Part of a small language model's weights: 5272 steps.
Each number is 500 + 50 x the weight over the matrix's rms, rounded and kept within 0 to 999. Layers, rows and columns count from 0. Numbers have three digits each.

# o: layer 3 attention output (transposed), 320x320, rms 0.0687, rows 32-59,96-122,160-186,224-250,288-314, columns 240-319
# v: layer 3 attention value, 64x320, rms 0.0612, rows 33-59, columns 240-319
o32:686495526436483464465458516469411523601485511529395588492536525462456531504526484385501575528409500526464449477548559580513480522541468497563538543499483565552433554495549482413442494529504523502477451615511457475391473474459536467484502482
o96:582561509409463540574480522521511468546506486539493552501450476484448527523465447450496451517420531586580531548644513494601491505514408519491525539606507588537431524514553459588540428466548476442537392555488551430452453489443589541532507497
o160:620528520451472434496535460443467525582527508502423595393487494484444510511461488533518616424504551564512486497579521528543492547490515460586441590579501509567449579505524456503432493496486536467570570543485437404454460514542513484519547532
o224:483434447558551417556567496517528561509526525446424511551525555458568564502538407533444447529517522553503547508480516428510516588470512403508513418570501528503461519504436494546482483438512560544528496481488525533512528475530510560530563407
o288:611522497420499456524541509609442463611507545546441544443543492495510518478475511464526557516534500610465456475538497464638492480431471510523450533562514507584393566530505506493472477457484487460515516568466500486444393523480605478559478518
v33:470485590556437562478381488494519502484418512420505588487404515512490530409519459473523488465537580459513505533520575464448511541583456424413618470578492563578486519522430570455512527513541505454526442466458528479439521496465511460545490442
o33:421496537518469594515413513423464489540437469353480510501531531525517572499511489595378467429460558482420534451560503502463456550511465513493512508558585559506537497528486561441505512513596546567513510616485550457534489476465471537561496425
o97:500471532552528477488385446419530528458489430460507527496491518476418568471504516561351503492452524448457503510560520528570501481392460513460536440551613574531408584482459503473595446407539534413476496552554495564458530521510573463593477453
o161:518423624570488618508427488479448547448484519510510537528472496511466610489439490519539482470533524470573458472542522481463507519560498524375577496519504525463429515535458515485448508485469525406489441561530565564443471506487520491536497514
o225:490495484545511394531509508540504425441595411489452478476576527483520385473489530506415564599475531501537488479533481475626491488531448491491434468450484509452417540478493524519443502455485515471536483548529452628586557522555551510546445456
o289:498490549521500601479365491479507511447415396492444531470492455594515540481462493556444447573480512476545482467490588575569483537578408505444632441673516525602434544466396574403554498465556576420501493505497580525446539465463498427576457520
v34:411460471500639525509513481499561567489454503498514561492475516477582525466551489490556485502593495518523583492523471529474350596512559441496562485389498416464511479519500455501353582468482513597543520443530446469473509473543476442518496539
o34:378491571435567541489534500579550448477484435448495645545496495453560485477446444522521550527490454503494470505493560471542377530483564448489524528510560469452531437493532505590491503463459476537526508471609522487476527467517546522526475518
o98:405435534481542524483493482577433502537528436460408537544574463495538516494483548509576567473510419468457539521518596453469363501526488415542563505507485523447515510534536537565546513535490513616558533459645501572602482526427615545470556517
o162:330377496533527587634479516533501535551538494498519581536474498469519435523436498452514558530540493527521529492557555502467365531523537382698518437461479476503499525492472522526458527504539550522548502493661485518543475521429502515538493498
o226:479407541497476520487524522370389470559512461533534469513556446543508452523497515489438558450514525469460472555610532492515425479524462424460487443551504515446513482508596437530602463512495576484553501409612495532490474505396591487492454452
o290:369448545473510564538499497498515552494530482519460590470509510405586486474494488467505484484465499448516562589548613519485398558477543435627468503457492458491519507512461443556486578317495445598522512513510459486514533475527585525500486519
v35:508513509498576565580492539509589402468424577582590551511460482498475576428457549493482537462577444541569434559401469564488524450441629435495503571492462498500411487591579471538482468560575509476439494512517512483519468420427476466453479553
o35:489544580481372488528528492448505522500459484437587523486520468575453434485481530519568472643491479512569427433407556565459553463530476413450521450531541599585508480536483504478588513492510503413519481597595537460525500454622511598444562558
o99:480468548464435492525552441532530538571470469391542501568575539415458432527504499456560474466554501563456502479449496568463496506549376463539590532568443512506467471536460579463508517552460575352626558468528577474464517517546466520412477484
o163:428573530447511547510492515593500444508442475484495567564478499536515543506541545548517564486509506597542472486530504586451494458521463461529534528558450472517499476472503489536532482508502565435455460518529504534439578534481454480414509505
o227:536559393540449527486568475582541512568459523527483378504527494519592488477489517471477477519465520447472543520421453562494448532581511648535602514524511553528483544466503514503533419581532437591523439471503503463543541520521433427527417419
o291:483423486422423533568567495436474401489485468451487534508496498420490530440498544458531612497552457557434428507404478501509527475466475481515442534504459483539409510547506518507470462509588578390520587508476504509542529501481505552498491501
v36:464450510465536460495430527474523446440520417428567602565518444485524485512493516526391439497394532555574447505575562460456516566610437434503478553385422487522491464480571467478545566486471579467458469588442544535505472502552519467366519472
o36:454547513609458519465431494510513521526550464473546560584481464495536506526506439514523444531508476535475469456486542531552483515414549492529417516489522409450527566451518468469515457432514486444561517519451508518430478451515558481523533556
o100:563575504530531602447576516481511524554507455481491535579416482478493524495517529482469538485516485522502468506511546509540424524452472473504426498494511450469516573419551457484498450460535593572526456563531451493457479435531520486534574486
o164:492423441466466423468545554479480533514543477476518571526426446492538476473496498578418497474505474518499499486551576518578552556470544521582479517452543490498516529405472473527457488454547508536411554408474428455453525495498547500488582517
o228:460444464609443456474534548502486456513491579563487521493557506512531539443433480389607598509490533518464505482476527529561440579472493530572570458616527524466423622493475487551442453440499531454506523504548460507474475511513527494580545588
o292:535525522481554546495576488433513551543472468519518520466537484462598510483445477508386534550557454545527479491510539449459553532521575466522433511386427541483593517539500512504435490512407493563513523446502453506528428489488558493477569571
v37:477417527510520465587441463545461547501539474586431551459453509479423470480470463537554484503516572523471578454501471460540520547536491480511449503487439507483451446550431493609498468479517552461486513458478485506447401572479465460418511534
o37:461500481485547510527559521551582551490473589505438560503517569524443530525487431574471412511507529488513577489537531473522510533540546544488454497463458541478490522611515502531546523514526532513630507510505490569424526534432459473608517484
o101:492354489575548470453475465597474464560457647503456589570506569526580502488538521506496445571468523538516511455526533555368536513556558553500470611489426507390483468538481464464490564547604509525463525543527407591491521494507496478493509547
o165:592544416521497450484467524505573463551557527490471545516473484446519542488491490550493447555512470480485493554538590495478567518576509616504427531534571550499512410545463482570579520463506469479496486524492456488504596571436481543495501588
o229:539517529430533515517476598492434521617536467449545483537480463501626378527575580499429511530545471557500441497504540501435498450511496559541526508532510593446571582431563554442463559456461527516511602501459607491568474458447582493532459536
o293:447522463510512482549467545577486508466476593551508488479478496456421493508499382524497509504550527480464443460560518538515556556503517524544444531417493504466468459549448523510488509402556550390500449557430464460463469565499404577580495558
v38:479555517420470482456434400487465467519427504504485523480544455518477552459455499480508525432458537430479399465441505557461471417525529462550503432486518495495499468501482533462503512515532475503504408423526531459465522426458469527491534501
o38:544560580413519481391457522486386464603484451552487400471541401465499590509465389459506554481491458441533533536497441514455550467454475539609497409398479486475587449485566539435398525662527497445584489506529500496445591449478427619463505464
o102:532520543517528551518498527481455483508533441447584421451490530534426576534509482477455543424465537465456534501426477437512565500462496443503511423493517510503588406536479562496466508554566466514509567512508415499495533490473507494489463513
o166:445522572427531522520444521503498492511512503535525577493454535463508566521514455496558442517592456471552543477403536494467488418555587430509547472524549475470486477505502607468478541502487415461474466475536537501411561448536465467470466409
o230:600501547512510481555507488496557466431567492501505531492460520394442535506571472520442485458436492515462577524634526553574508520524497489439467511556603456508473537518525481585527436483473450494541564518451469516465509500544562522467530527
o294:457574514532443461469474519514507414544539476546568538496481462538471574496492432479518467488487529485553483507402532518498591478519522490515535400504362428499545442527590614416536630591562555508510492468567500534545606427514519524565475472
v39:539496423503572491410409519521498447523505495578449478517494526517499538465529587528531572465507431553526437508416438436547522432515604443553474520438544495483491482508491456512449540526477449485523579460486592458513426524435551528455494482
o39:516578490457515481410562485486497518423514440517527485417515553464558566515561499533455466569465481476499477490449427459422615512414543597621440502519548535466562401542590450603498484448449514563518489546492468484414510473549448469557464491
o103:502506473504557522513478425475516535497471472434475555478519488508461602500587496530451462521561502446476424452416461437387547557483484520544448506420545508538502444495461525533540496518460548595424465588495546447419469569518527482545526472
o167:521503459482487540479430443463530485461476481461555443497499515546485571455493540488462499548552476447536448525453437522469561523462554508517549503524533593509454414476508525575522455471524505549469501610552584493481529505473444466602508476
o231:507524537381490549532496435474434561481532543479516448508478456536490455459542444545422517551538493547518539535507516561455476501550513652493499551510567470513458478581548540537543447526469476563439526493530446505461653489522465504455511537
o295:507486519603552496402492439513430366375477415452546519560540436535484522505433518562545511532510490394575430513434394480446495461484508507521462539402627524586503446438485465514582554435478434505475500571535523486426525545498499505480523511
v40:465423526490516522496461484470563562461439470558536565493591413403613417526498566425445471497466445414420494586499447492466585452581465519536432563542494490562477599430487526494569457498484458365510431549487570449497528463503518517480548546
o40:407446497645444524602407538551459501409546449630638517517564512508483524493553638524544494513485455445406538552459537513470459597564490507484427462438460504552484515429429519442556490428524403444442433554511563591512500470537463476476543451
o104:408509502584488483533524465474500526444427497630581586409518465476529462523575528528558549482577511484432471500383551492512589579511508523465484508501474442449492454495447540484463491468501456491559495505535535499532468462504433420452508434
o168:472473496498424479481489539484489547483433547573510503562551494436644478565473520490485531457525453559558512525447453470420553475549463527627517608521477434471519501526487497540495479546499443479574450465397557555531473416528475475459507509
o232:472607470450634524435537501511482492620419459431484558465413481429488483469487505539536553421648519499472527482524499422442530515473505410483572452519488526443519507538466525458448488533476546538508558530511484539471439470443545483504544407
o296:406403491387532482579525520542512599512458534598532626469542535440563464518512529480458478479534491467487516450368471471545546499493524520586496576507528450570554462441506502562541535467473465434564470582459645441509431457549463498478471493
v41:441478432490475531563424519473415483436515466584414552575508556408537518618502491525559510483552463514485536490448502416549425503481343497478462559478489509396591456591475469483478494531463502541475459448478592499489583514482538446533471551
o41:479559468498444508489474521388544515416443470475571551574467504473456460482599495560519412464390420533466507474410417477455508576446486534369565573496499443471428473491433484546452507561478444487447485548449548460531478452457456507599561447
o105:496476552513451515459412521473529541458477468435563535572403507527462510482554513444502434410461495457477465458458489462399486525530472531419470536496544480511406503510453458476425505499484454403541527539523503451457539597470444391530618508
o169:428402521542554595511474525543531486519490523564497531553497513487508513517508515529463512524512452512597447495452569467426506488536471502458581564479436467467498519524500502496507435551459511491531471507399534505463568502492513524508505500
o233:517609500538549497423481393520532460531539582410494445450630456619474504487529503478426524473502451482567483520581507480495537486497471494446460537438539462587458464474611510462507522485517505444470503504448396488564504483581443540398519528
o297:435408487524440557550420525505514465543532558547464506586565516439476500627486440454520483511450503469532524566533447511425424498570513502463420559549454549451463525484481455506541437575519507479413543554514490531437629546495475500548520546
v42:547576491467485520491567585459530569531538477541492495481553477535611411540524468465389529528576558539480472468438440475564492620559488505420527556440493560512509570582467500504535548501530464553501517582526491570442531531549490467435529522
o42:501506442487573470501482402499576527592419570559488531451472497514498533520535544366538575513556512486472557469559481449479465501466423389470626523543339584589436500543489523424571425565519393684434532560549497497452532474435522490477545523
o106:454448447583518428483526452508514544502497575522446460409504451533519566498524547431490546484563581536515534499442489420577413480563500505551591445618387546464462451443535464547540518570547458606532518392470521558512517422455520411451556514
o170:547532499503499492445506515475508488471567457441528430456516507457502474516493582445437414496513532553425435464508476483554471587510514515402548484478451522470490504521445534461522460578485458465534493491464543561508456549491478487505456568
o234:527456497514458524467369508419576523429434479441503444509445460434397525518490513523551435460411442454443537525516535572462487470503651515575423449534580449424513426448520447542515517385486518419530435448469505467467572541506598460512491551
o298:546461459638552438541553515389493433459607447454552413494478499441563540477480480463406485496569511526493484475489504435639489610520502522431512524513398421473440468606510517554504465572522416615581454501483482535530457600442513487489562559
v43:515516509579483501498467531491575557533581451537491560504459527517507453427515613491528555539458544401412562466533533509476524518448485534476509539422558549536527515546542493498571437468502576502522520563541586469461532432485472485412520467
o43:527406617648513498564432479575525491481533528515544579409480549543531510585476528424554459551380516482475534433536559613463440494527572530397498500484518568533481476413457533379478503487453480506509496477576559444484518545540524533528557529
o107:549488599545488425533441594487545532520539479561510536544558497535529564499546557538556472515467468548495533440478586590459549554500588584392552598530551537419567419429572479466432471536439537477545511464537546457472473472470478457471496518
o171:534581502454485429491443518513495476525551495465514541498493470532489466419503570536522495482515526564421481548451547497537613470540463595497544499502575446455512426489519484520480464512447454486510507475453540434529472418484462480451468517
o235:491474489445561453481530500518474506600419533513491491509493426502645526470521523550464554399584513496497484537438493476471555466571508548596523517500452582410416464576503498500499467512558458445528491440494527530525486504480525453573461524
o299:557478511507524562452509535545603548568541590486496521485439590481466565444532550516499508517598553514397596328441532484539536509370529507530591547496516527397540515517616527495446443376491587486526509549518576460554447424500531567529477470
v44:545526497595563510451514580461537480491532495385512482478507420418594450522505461585535588449540500591515590503481530440494472537496412504504428527545507473527528451476564540469543505407543541394516473536522469502459510554541571498545452492
o44:424425469364535476499627494445505519496494465478464395518570490440587544566600485437519605448577513564606416431498519408498463498487519447561516528556474489560516416534519503493473516488458551531451521422454471439458511442489463527374598456
o108:446451492405393438437539467534539439471530407507438507588542558512507520584536492486600524408537461579589437472573506541505524514473619504508504479500468497486516465459582518501455517505531569457523485497459497517487472493436526466466593442
o172:413451510468496402480516553514432457486563370501455488571481508504532426559496488482541479475485452560577483436489599559454594512429564496431445517478533512534509456481557488502475523440448582443493444480430475519492497532501534524459565466
o236:478459512544472492526502475440465517499477506540447488485492461479444504548466519476524445455465556425477469612608434472560633496482601432452570484450538475468436527513481491519438476470502452439445544535516499468504475567575541459486539478
o300:458556540475481492391546443464434483508513470377517560484516518554589519583578583553566454362417479622546483421566549527513477531517493439438475488525440511515540493527613535494543517508462628544523534498395504494488514531527566422458585506
v45:399500493444517494377476534508442485473454527549564474469476427525537487448564576462543495515453583481504485544514542588466529526452482449492513536539421451619470479444553543466520447445458501608545485503524625498507473437477548472506518513
o45:549555484526512546481486599460376453512469517496485422513501401479469460388463538515425554461379444542527538413448444467454513499483513588435480489517438478514520543418564522535546512555511446564549475410543582529503550421417480504493486502
o109:572538498499422519496408610519491469554490443395476587550488486474427566448544477431404485397494530519468519423492505505490474567488476453483464489461499542463504506395438593448491493492490494563577493515502564554471491482461488538488472557
o173:486471546512485469529479494521507492459516553517553452468502515518516490450517512487501506513504532472429523505512579566478513522500500492526465533570460536522468513442554551522519483486427535503588552504471533523515451504507623538558519550
o237:506511576599413508539506471440480515486501459450477522494518497415518466513487398429532456543527510476456550479481486486427624562455558438505568529415561484483487529462412445477475496484455525411519481560514479503519523548584464452444590499
o301:433485444611435458450423594573438482478523511485585536455644476600504444461525546456509586510475512470498569469583503499377528495602494455492460581442480551571506501349446573504477524437490569530497492615485569498506471481468504599504521512
v46:484507462453520465507521499517540434539454547550615458464554549567464485600430523494434557476586467548497487446471534579437415472475520457435480667489520425426489526445547559476534536485480563455408482555590492569471532438532438497435480492
o46:494416488453522521516488463541464562598548634541436481423585470588595462578511558492437498512421553535466531407472473456440439491483508408478346576458516544545440398512462520494525504453489558522505507528489484521516447469575492538524586522
o110:476508510447503477494485429550455467503509519503460543523506494525530423533476562496492508534511475387491502461605412472487364461458557510540380523533492537528489488535484509500544385520528514453450440473492486463569465493476496512481512528
o174:403500500548551556497523474523427470457437441511560450519526544459523435507595559513453562510549573485506523521529468532496394450463503470448542609501437482483547516515521551457466525469481470425469485455475544539470524447495493510462483455
o238:451451457538433534558596527546511468491470433459532534561496406478515466412540490465523480593646555576456527490506490462521377505488511423501609457445483602511488546570489486503463464509532446437589539420557483520517439493530529491545439476
o302:470513488377595520543483437459524526516485605494513456492539560536491499531498575524479567469614504426440514346456457540454467494376526524518482605446509470509487464470506529510491445429460575517480456468501430563559404445592413425480473400
v47:399507443475522462433457514529530563540454503499537457489468475391499464576526481492541475496543533453508484475522500552544501469546525472571524507444454656472454525423423464529392442606475584474534505459524543580492520508559498533515530514
o47:438521388422510416441618447568568533551458417405439519464450472583559561471557467529385488498479581479483503515532533531557528539462557577611479523530475502489392519409485585521434536507542536497509460507533452566543442486534451431534460483
o111:452585468578452489488574529483523541491440482511508512449471495491404530554532494536510499547529500532462508519346526435481594499444499497495460448547461539522529471434524552476570541514487531485517453472459524546451466506502528403511500495
o175:504422561479437559512526463388480567516486588553498402528434509476622516550548548558475570427608559507570556436533442558531544517490517469536553478592360521473453540524436508560461543659494572393568460489446539508527608498552532511522456478
o239:538445497516505546567549530489480409469523510536437484533452512463436433471502520484505550388573404524491476525458513528417512515439480500550411487515523495576523491515517537461532515442541440397553537547510487454463518499405549520550516518
o303:463460432371537482412559479533433558523453497428577517516497421461482532515597420517445466485588535562501541460565478478518534446504536365574567500505417566482448454427381528535466501561475641540587459439539567561562416438537577507582526469
v48:521466517502482429583489483440518537463543552549445475527419512487525554441427445459510452504557471385502523459501518552543532567437508440568576499483629490525409439449451453545545499520490451526423406529457493412556467526479444502554374427
o48:512467507427516481540597566490486583485435462506553472580517482524604503496465540480474546442503466453417453499432435505544498474413467571570535590460512469424581568535503422542465531499482512436596470473469470455520564537560384564558594391
o112:557586427475477522556522540493545554563466639503636501470476494455556519485501512518440433439557538421457488510441529528543502504444423477591531522489590502613476558469506475507572376480524457451476444494453548403474523524599499478601493435
o176:495462511523550488499539517504524541460464487504601528474466538459558511478516485459494491510523495501517553489468521565556500526411519478579604479475515509443421523506441445595451502464555488525480484476475567452493496498533476434503550472
o240:458579517564383495481491566551518335496478460494596497513531601515419503550520446474522456523397538537542464455504509530517518490530474475353548484497466547569525496400469482497476544558488473562484552521485556437517519511456624495451477588
o304:478547481547564589593573406500470621494460537529458529457467500490460506493516434403555482557442432509484537385478474643498502541407497559496478546520540491432502424530426392595530566561547456532450535400458469453509540504502450483489579479
v49:522487506481495508403566444494530562371493529499481527428538474503428548362521388517565533537468517641576492421440543577550458452524590481412590521482493381499456485545429456563540483458470512566461499430445464454525493481475516479398468580
o49:535650384445551480472510500500570550474453527499456533316489405506507450477515465539432569424468463448499550466448591433466496478610506507505513439551444509550468627538442594553534476410514500546534525493458444398466452467480473492551583534
o113:478447528465544548534573452566383516564475605451442489457551476446554527438467468479562556414508446552454550551482478438540514479560503484532519495550472500546543490560453557496516481454504527523525603478518533440523482449521563503517586580
o177:521462501471531593509503535455493544493474539517547523442601525546393575435594426395561573514502512540527523538422430569466538496446530398505583607450501425486516469546483456537479492558473529539576504503506515508494467484510532522521463547
o241:499568507597493500566517566484467421528499497502566507536583561434413569483453530409438439562381546505484376487444510543561463509422370481500503543472446418468527476515502463496497520570459489488555406522538540483516470470494466591482483451
o305:562595498423512580368563527511534592431451499569522483414546401563554551461498501407553490509437425537571482495445634564454571500576483412463413521528567411523541553464458502563543492437391566543455459588473557398460448504457475448478415674
v50:513512524501520511484465497518544536491497458519475445430492496570496514536474545518488473546439530471496509505508542548507489464360505440542572484513494442461461426590587571432403504603533548551434409547543516478538468437544428486512552329
o50:518463517547437440520473447497498567564481503497441432455432480477506551507415582469537538528513565531531487511493599487507427507493522471436546488462536538430504498451483475484447510517514523435427524447505493441488509559494584442447552535
o114:509435560530481515503518484429494579536509452455561514425459460503426559498469525520510481536531539529451480561565556521422480535521523497457606462419576582496431459456505536531464489501497469489490521574489643413457517490474515474499456497
o178:504487549534508494499485505480512518435574490583516434457511504513415532453452546460524502497455547509446488519574468494508531474495470567443501513496467503475571425529562509510448431536460478408478497545512508515558495506457468450480488437
o242:516531553523468482526520478512485469376465465478553492540566522469420483458502409468548487484376467592537545437543483456543461572531472583437539497484386455526534493480472454482569500509539413509504498485385566461461532476454505496470481544
o306:549443569607448495546549453451475523451536480471475477457513489513447471491423567472452515553524528475477460454555516437496544513514480514428544445428536454396580399479560557445406475517457571484500464581529518435586471422496511505425554375
v51:512548477560533520584472453496519395509491502447563450503516482539554505517504501492589635485581461511464590547556497531472449477566549486553540523539528428466432490594409601465494574560475439515392480472538542511452520626604570513587428481
o51:541414469549543519519508509506515543533501289493472555507424448522536556597476440548620582490489521549513495473493522438568442489508430492456542488538592492446564383467428510490392546543557484524480529540452517430463557539478470463520510485
o115:473408599557535572520564534519542507568491479451462534446549467551446501472516501513486437536507584527513528538544416534499504550578459472526548480517577570502509406476466529494418505502483425521368491484546487363557476465476479517578525573
o179:487472510543582593578553470435461553455530499581553485515504520459438520510556468482576564535510445579543479530623525557414473420524523503502586502566481467417508490528506487520458529475431506543508503540519530479541485537555456525459465522
o243:446429488552503503481551502549501497513481531450479551520534513462519525503508581466440475502568496553483540509518561507447471535435415496522496558417523608530476547481529527541529591399503536400529535554559483451481433434496553501563509517
o307:549566551493585507552562432464515576530481504432488493479509474435556543471534453477566555588505490602506548525521491536519493481494556493505584521489536467482511541551537499432410417508519535528533585579507519474483533620541532495517468507
v52:479457415452380460557503446440431507463527437450500380525409434540481437555420499496472522514457487416470506581501551439452542467478518367479465603540503545552527529446577497611488472428514500519520455498579536521509468589438557534457550541
o52:536505436421465493510535474469467497485483509424549431551455485473446477472499504572438590474432450438533436515468533511511520461475593508572509547510505500464465469488480384614523466492550517510577524503505456491510525499594469540487541499
o116:493594416513440522529402555409474489424513515431523500574551535497509462487524399529485576487471381422478398520522537554524528506445479535535373493495539503479529507402512467534510431481464551396597537525529449504503471479500509542575507521
o180:470534451450435570529515547467506446436571470451503473504489489501431529471472489496451503559575525430401456561508451458457484527466517422542461502494530516570433542494447499600502580512480540492486548549571545572498530478470543501527503474
o244:438494646506453504489488492496426494469518470530418519430479462491574365568432465557587480528546495442412486465624501502547643528508522505503447486482479464519508529464517505484409494374421532450502634542490450530516472570525528448440495569
o308:515555437480452459482526487475543529460498402441615406557507451532494489523470431503429595527508505378541511613466416431417483447510505405481391537472591503498470535543464420609562553442539530481440519473586433644438521485563446553511503468
v53:484482574441497524542435429625493502570469476575503490459510401486470636382459536494590428479526413586547518460442533600452500519561413566529595525540487522562482457575479458462475543539529455543546496418469483453474466405504582536590536520
o53:491471548463502533387540538475527484531484521569544516543531540395445523540373488543555492515510511520492523507497571557481568477484483564501616458506496468447594536568471530489399599492508511500504574462523461407537516423491519559481478539
o117:483404463469527592478483465544509440613521641481470535487487508556496535544434502503576559537489457567498502547515519601533541444602528524520568460596528415484504509598372562501467632535503536532486531509494506552595448456553526520515491548
o181:396413476477531524565469516536513503610502513499551494566523452484541545512455513555552455510498457533497477460456506451444453525530458508504500474485538495536501513481475534466518547520576464552579478506530514524489464452508556464593524570
o245:461590431501583523541494509506521502539503577356573525575459522550545551467521567492454531537493444570536456569499534486424472370495470574493432525394600457607525443428477472548563543456463499502423493660495524470538591574561472488454567475
o309:462446588464439513473490515490437521477525486594549426502578505480495569522429508509589415556468471545563498540458589553539476423563407451553524497521539405528556512588529519550494587629428548479559502467360519467494481376444627516580496492
v54:500549616445590530464542620448501492533433493480486437437539478593517422532513625521450504504459470488502516525536479474504539555506563472498454521556557508536439364500443611481461490449587575543565467394545460413529544505518464518440490502
o54:533428514597466550505533548466388476588521495422569527334391464549524494478520441472489544434415598479633439455540456554447504461550512500519535501505556530495434526520401459502502459449538452571347544493464476404498519510530468525504425498
o118:535368518502540466500612513463537480469451500500491442412443517549605519462449463445547485491513618472532472515486484500481430504554418550606582500614552434564523516523535418534491485504501466555523559505486467480489571505505411494459469445
o182:524470486414465415444569468450543488529443552471463461376457488496511440558500478529512522421476534474451560517521449549582506574493531482628457544521540497610498508478554506532530495473543512578472540544531467437552535539556469447503444563
o246:478377500525427456482524523493471522453458401586498464541463490410511407476437443478510524451522536504445558491532548463492505565412529438485524433580417484468531566471507451472502479505542510419542474443485534546493484490363510431479591569
o310:504502622495549502443558479410505552455538508423457437436449525605533439404472491463450544469432519488540472461531438497526454492499472499545565520596600516494545445383466510471460525424571544575448457530558494388529545502498467517434504480
v55:513595429598483469539547557415552535547421549418531541508467528428603569469540560530420503483375519469442468454481503505476433455437523527562477543468535618547533500499562545478558574418493459538542547559494544467519485475495596537539478502
o55:410541457467486508418491559508537472509508483463486554557555540512538599529616529574454454458547538566541528487337449386525486520438466499494504527577511546470630585403523443499536569394439508520482641512471522367451563468512577533439502515
o119:458531526558477570387422523503538476483517418478545592480436494482505562571574442510443469397527486472453471532455493562582441609444472381460504482510491501551521512386530490507559535405441464553484512625476545440468430445498546492560475474
o183:491501499563450471492453445525497513435476496434466504532549457456505486517485486499471497557418466469402532590456475455594528530537497492547458492441549556602591475472509573487567563358470508532513568568539507447624516448495516520496485473
o247:512446539463496490541495489551454509402554504477490491486452511527511486535595465434552568493556401574474539482561475547446548527555418513485501439464482429482429471586523527486457530544446462508564407574487419538450499528507495535530507545
o311:487498496488432566473552431571549438485448521452478619507552579437484513547446555503495487432423465453436436566509421434552495395459520466603550501511477474618637537384479507440470635356445513489498581546438576454567502510524512450382558498
v56:374587551435529483584536609497545490524571472485485528501547520562446441460500520463430480547471521475452494465482427560506464438552493519529525520585519485497479509535528470466483552579411463456461443566477514632517519558461568562485480553
o56:458415467472552423544492463518524545447514346527505426539474525434466473395413497505466481496424589512464471430624450536548560497506463531564479529497518508486454481493563481484556602491422604469559478544383461559556539440539457481523479508
o120:454451616534599484471501364547489549503438358596507465539472453477621527492485533500474492533520522488456484524573356467480467474579462544530535550467494443491549430501519462535493520519516465560483513452496443531553552565508398456569586531
o184:421456510584557423552493421579479410514543388525421445472551433502512482521500570372544490570471525458549493535552450494537417516491441503456503523601474424590485495549591571464426534483482399514525466607495541564544495457473470441541500523
o248:515496460558376525520458432524539413459536517581480425495470474473546567440519490542495581496488456435547509493373547464477438494531467418449539482471511537504499427503448454553559473515566448522524465508623514477540492497530469461454442513
o312:490524513464542456536434431551546510503642480554547383494517454529536390484449586476525503502430503497566506449530434522535492460565509536495522578504482554550456533505489531453444594486409485538500401505524456523524506495482450500447477576
v57:536523397459459437589489542574414340487600453489508520381538512400446389481462510479470533496593486542424495431366504500546538574489510470502539433484425457399502528493501553465485467514498457573494484442499515477526514465487522516465494622
o57:668558573510447493515503527515510392410544460560458501539478547504542471507418564422491514508548549523563495535507504508536434465523550484607525469528424535432577576567596493449418439502497534467422443548501493457490620484493549538457509609
o121:551522507425443565504396499578508424488632577482534526451506571528472457538429510467516532503596530482589502494518466595457509428548424492513507478528474468480478569573460465439475475474601599486459404621445439510473556462569523486428458609
o185:606565406525537427484548499525543472486625517505540481376537449509451416514435510517469478523563550527411439516488504450506426485431467487543423523461537533511500604490560495431522505540502494439482567495471420417495537476509494499452560551
o249:459417445522554525525554481446574546462508573451522499599428506463520551559554480562448576476525508527579461512590560465395476466500416481405532481520504584547554469436454438506540545536400497436477524580545560524416477467529440484567470474
o313:554577464428471483628414474588487396505561518505517490438438564434456439482503555550487490486512484497429489464427438478484513519502463462599546601518505454474490685480522532442387425443524550492460513643443373480519561506492540440540486617
v58:516546540516512439429470523559478537569451531511459443423453579445504420442515492537506448508527422515473517498359560520541486428485550525504538502578496589560514496535475449533498527521452521494384538519516548462469517408542629503477521490
o58:515457459492532407514507462365557523512493565598503413445549519484441423461514564535560487519490436572455583628441549440511450493462391487403603516573493455451540543563670503581486577528435459525537498487519456504445562442424539521457489446
o122:422493545506502453530509435460488494467500510480505484457550540465535444503545478503514461521537474480510556502500482491586480544471422484439603459457422555565534545526523404526577558524432444472438436422509492499494470520518479494458546463
o186:451522461576485468443479505561486512520443518444492545472516558522507455562536565486532479551398450584509545492500479475525488498442430533437511544540492536514484517477537499529512564503483594555411478499579512468470503468498507527530519482
o250:429402475479497537525526487517462494425547352485520477560453483458433552490498483473497521470471490498496457463567487487508444539445476353490534510439440530496577396476437538513481519497541568510562488453554559486489433568466462485578480530
o314:530493531457514379463396513491491477592482582525417465347474536435618372524484574475479384514489460514498457526411578433492471499466492524449619536535420573519454598452485414540439538487521606485495440605478433480339568423573495466480514485
v59:493541503553504496581613490426484462538423444482478455512571498507522582532445422528537532551554442504513454440499510541508485480445496507459508533455504563553566556518463441588468547467469559564534470550458484550521512481461497483491429527
o59:459423479515537372451463527523501489485495458468510466491475591602614545485509404541573528556503546497587501529530509509551457496519561474501519502459472575505453476532493429470523441494437427521500510397418568602490511552579587519565479561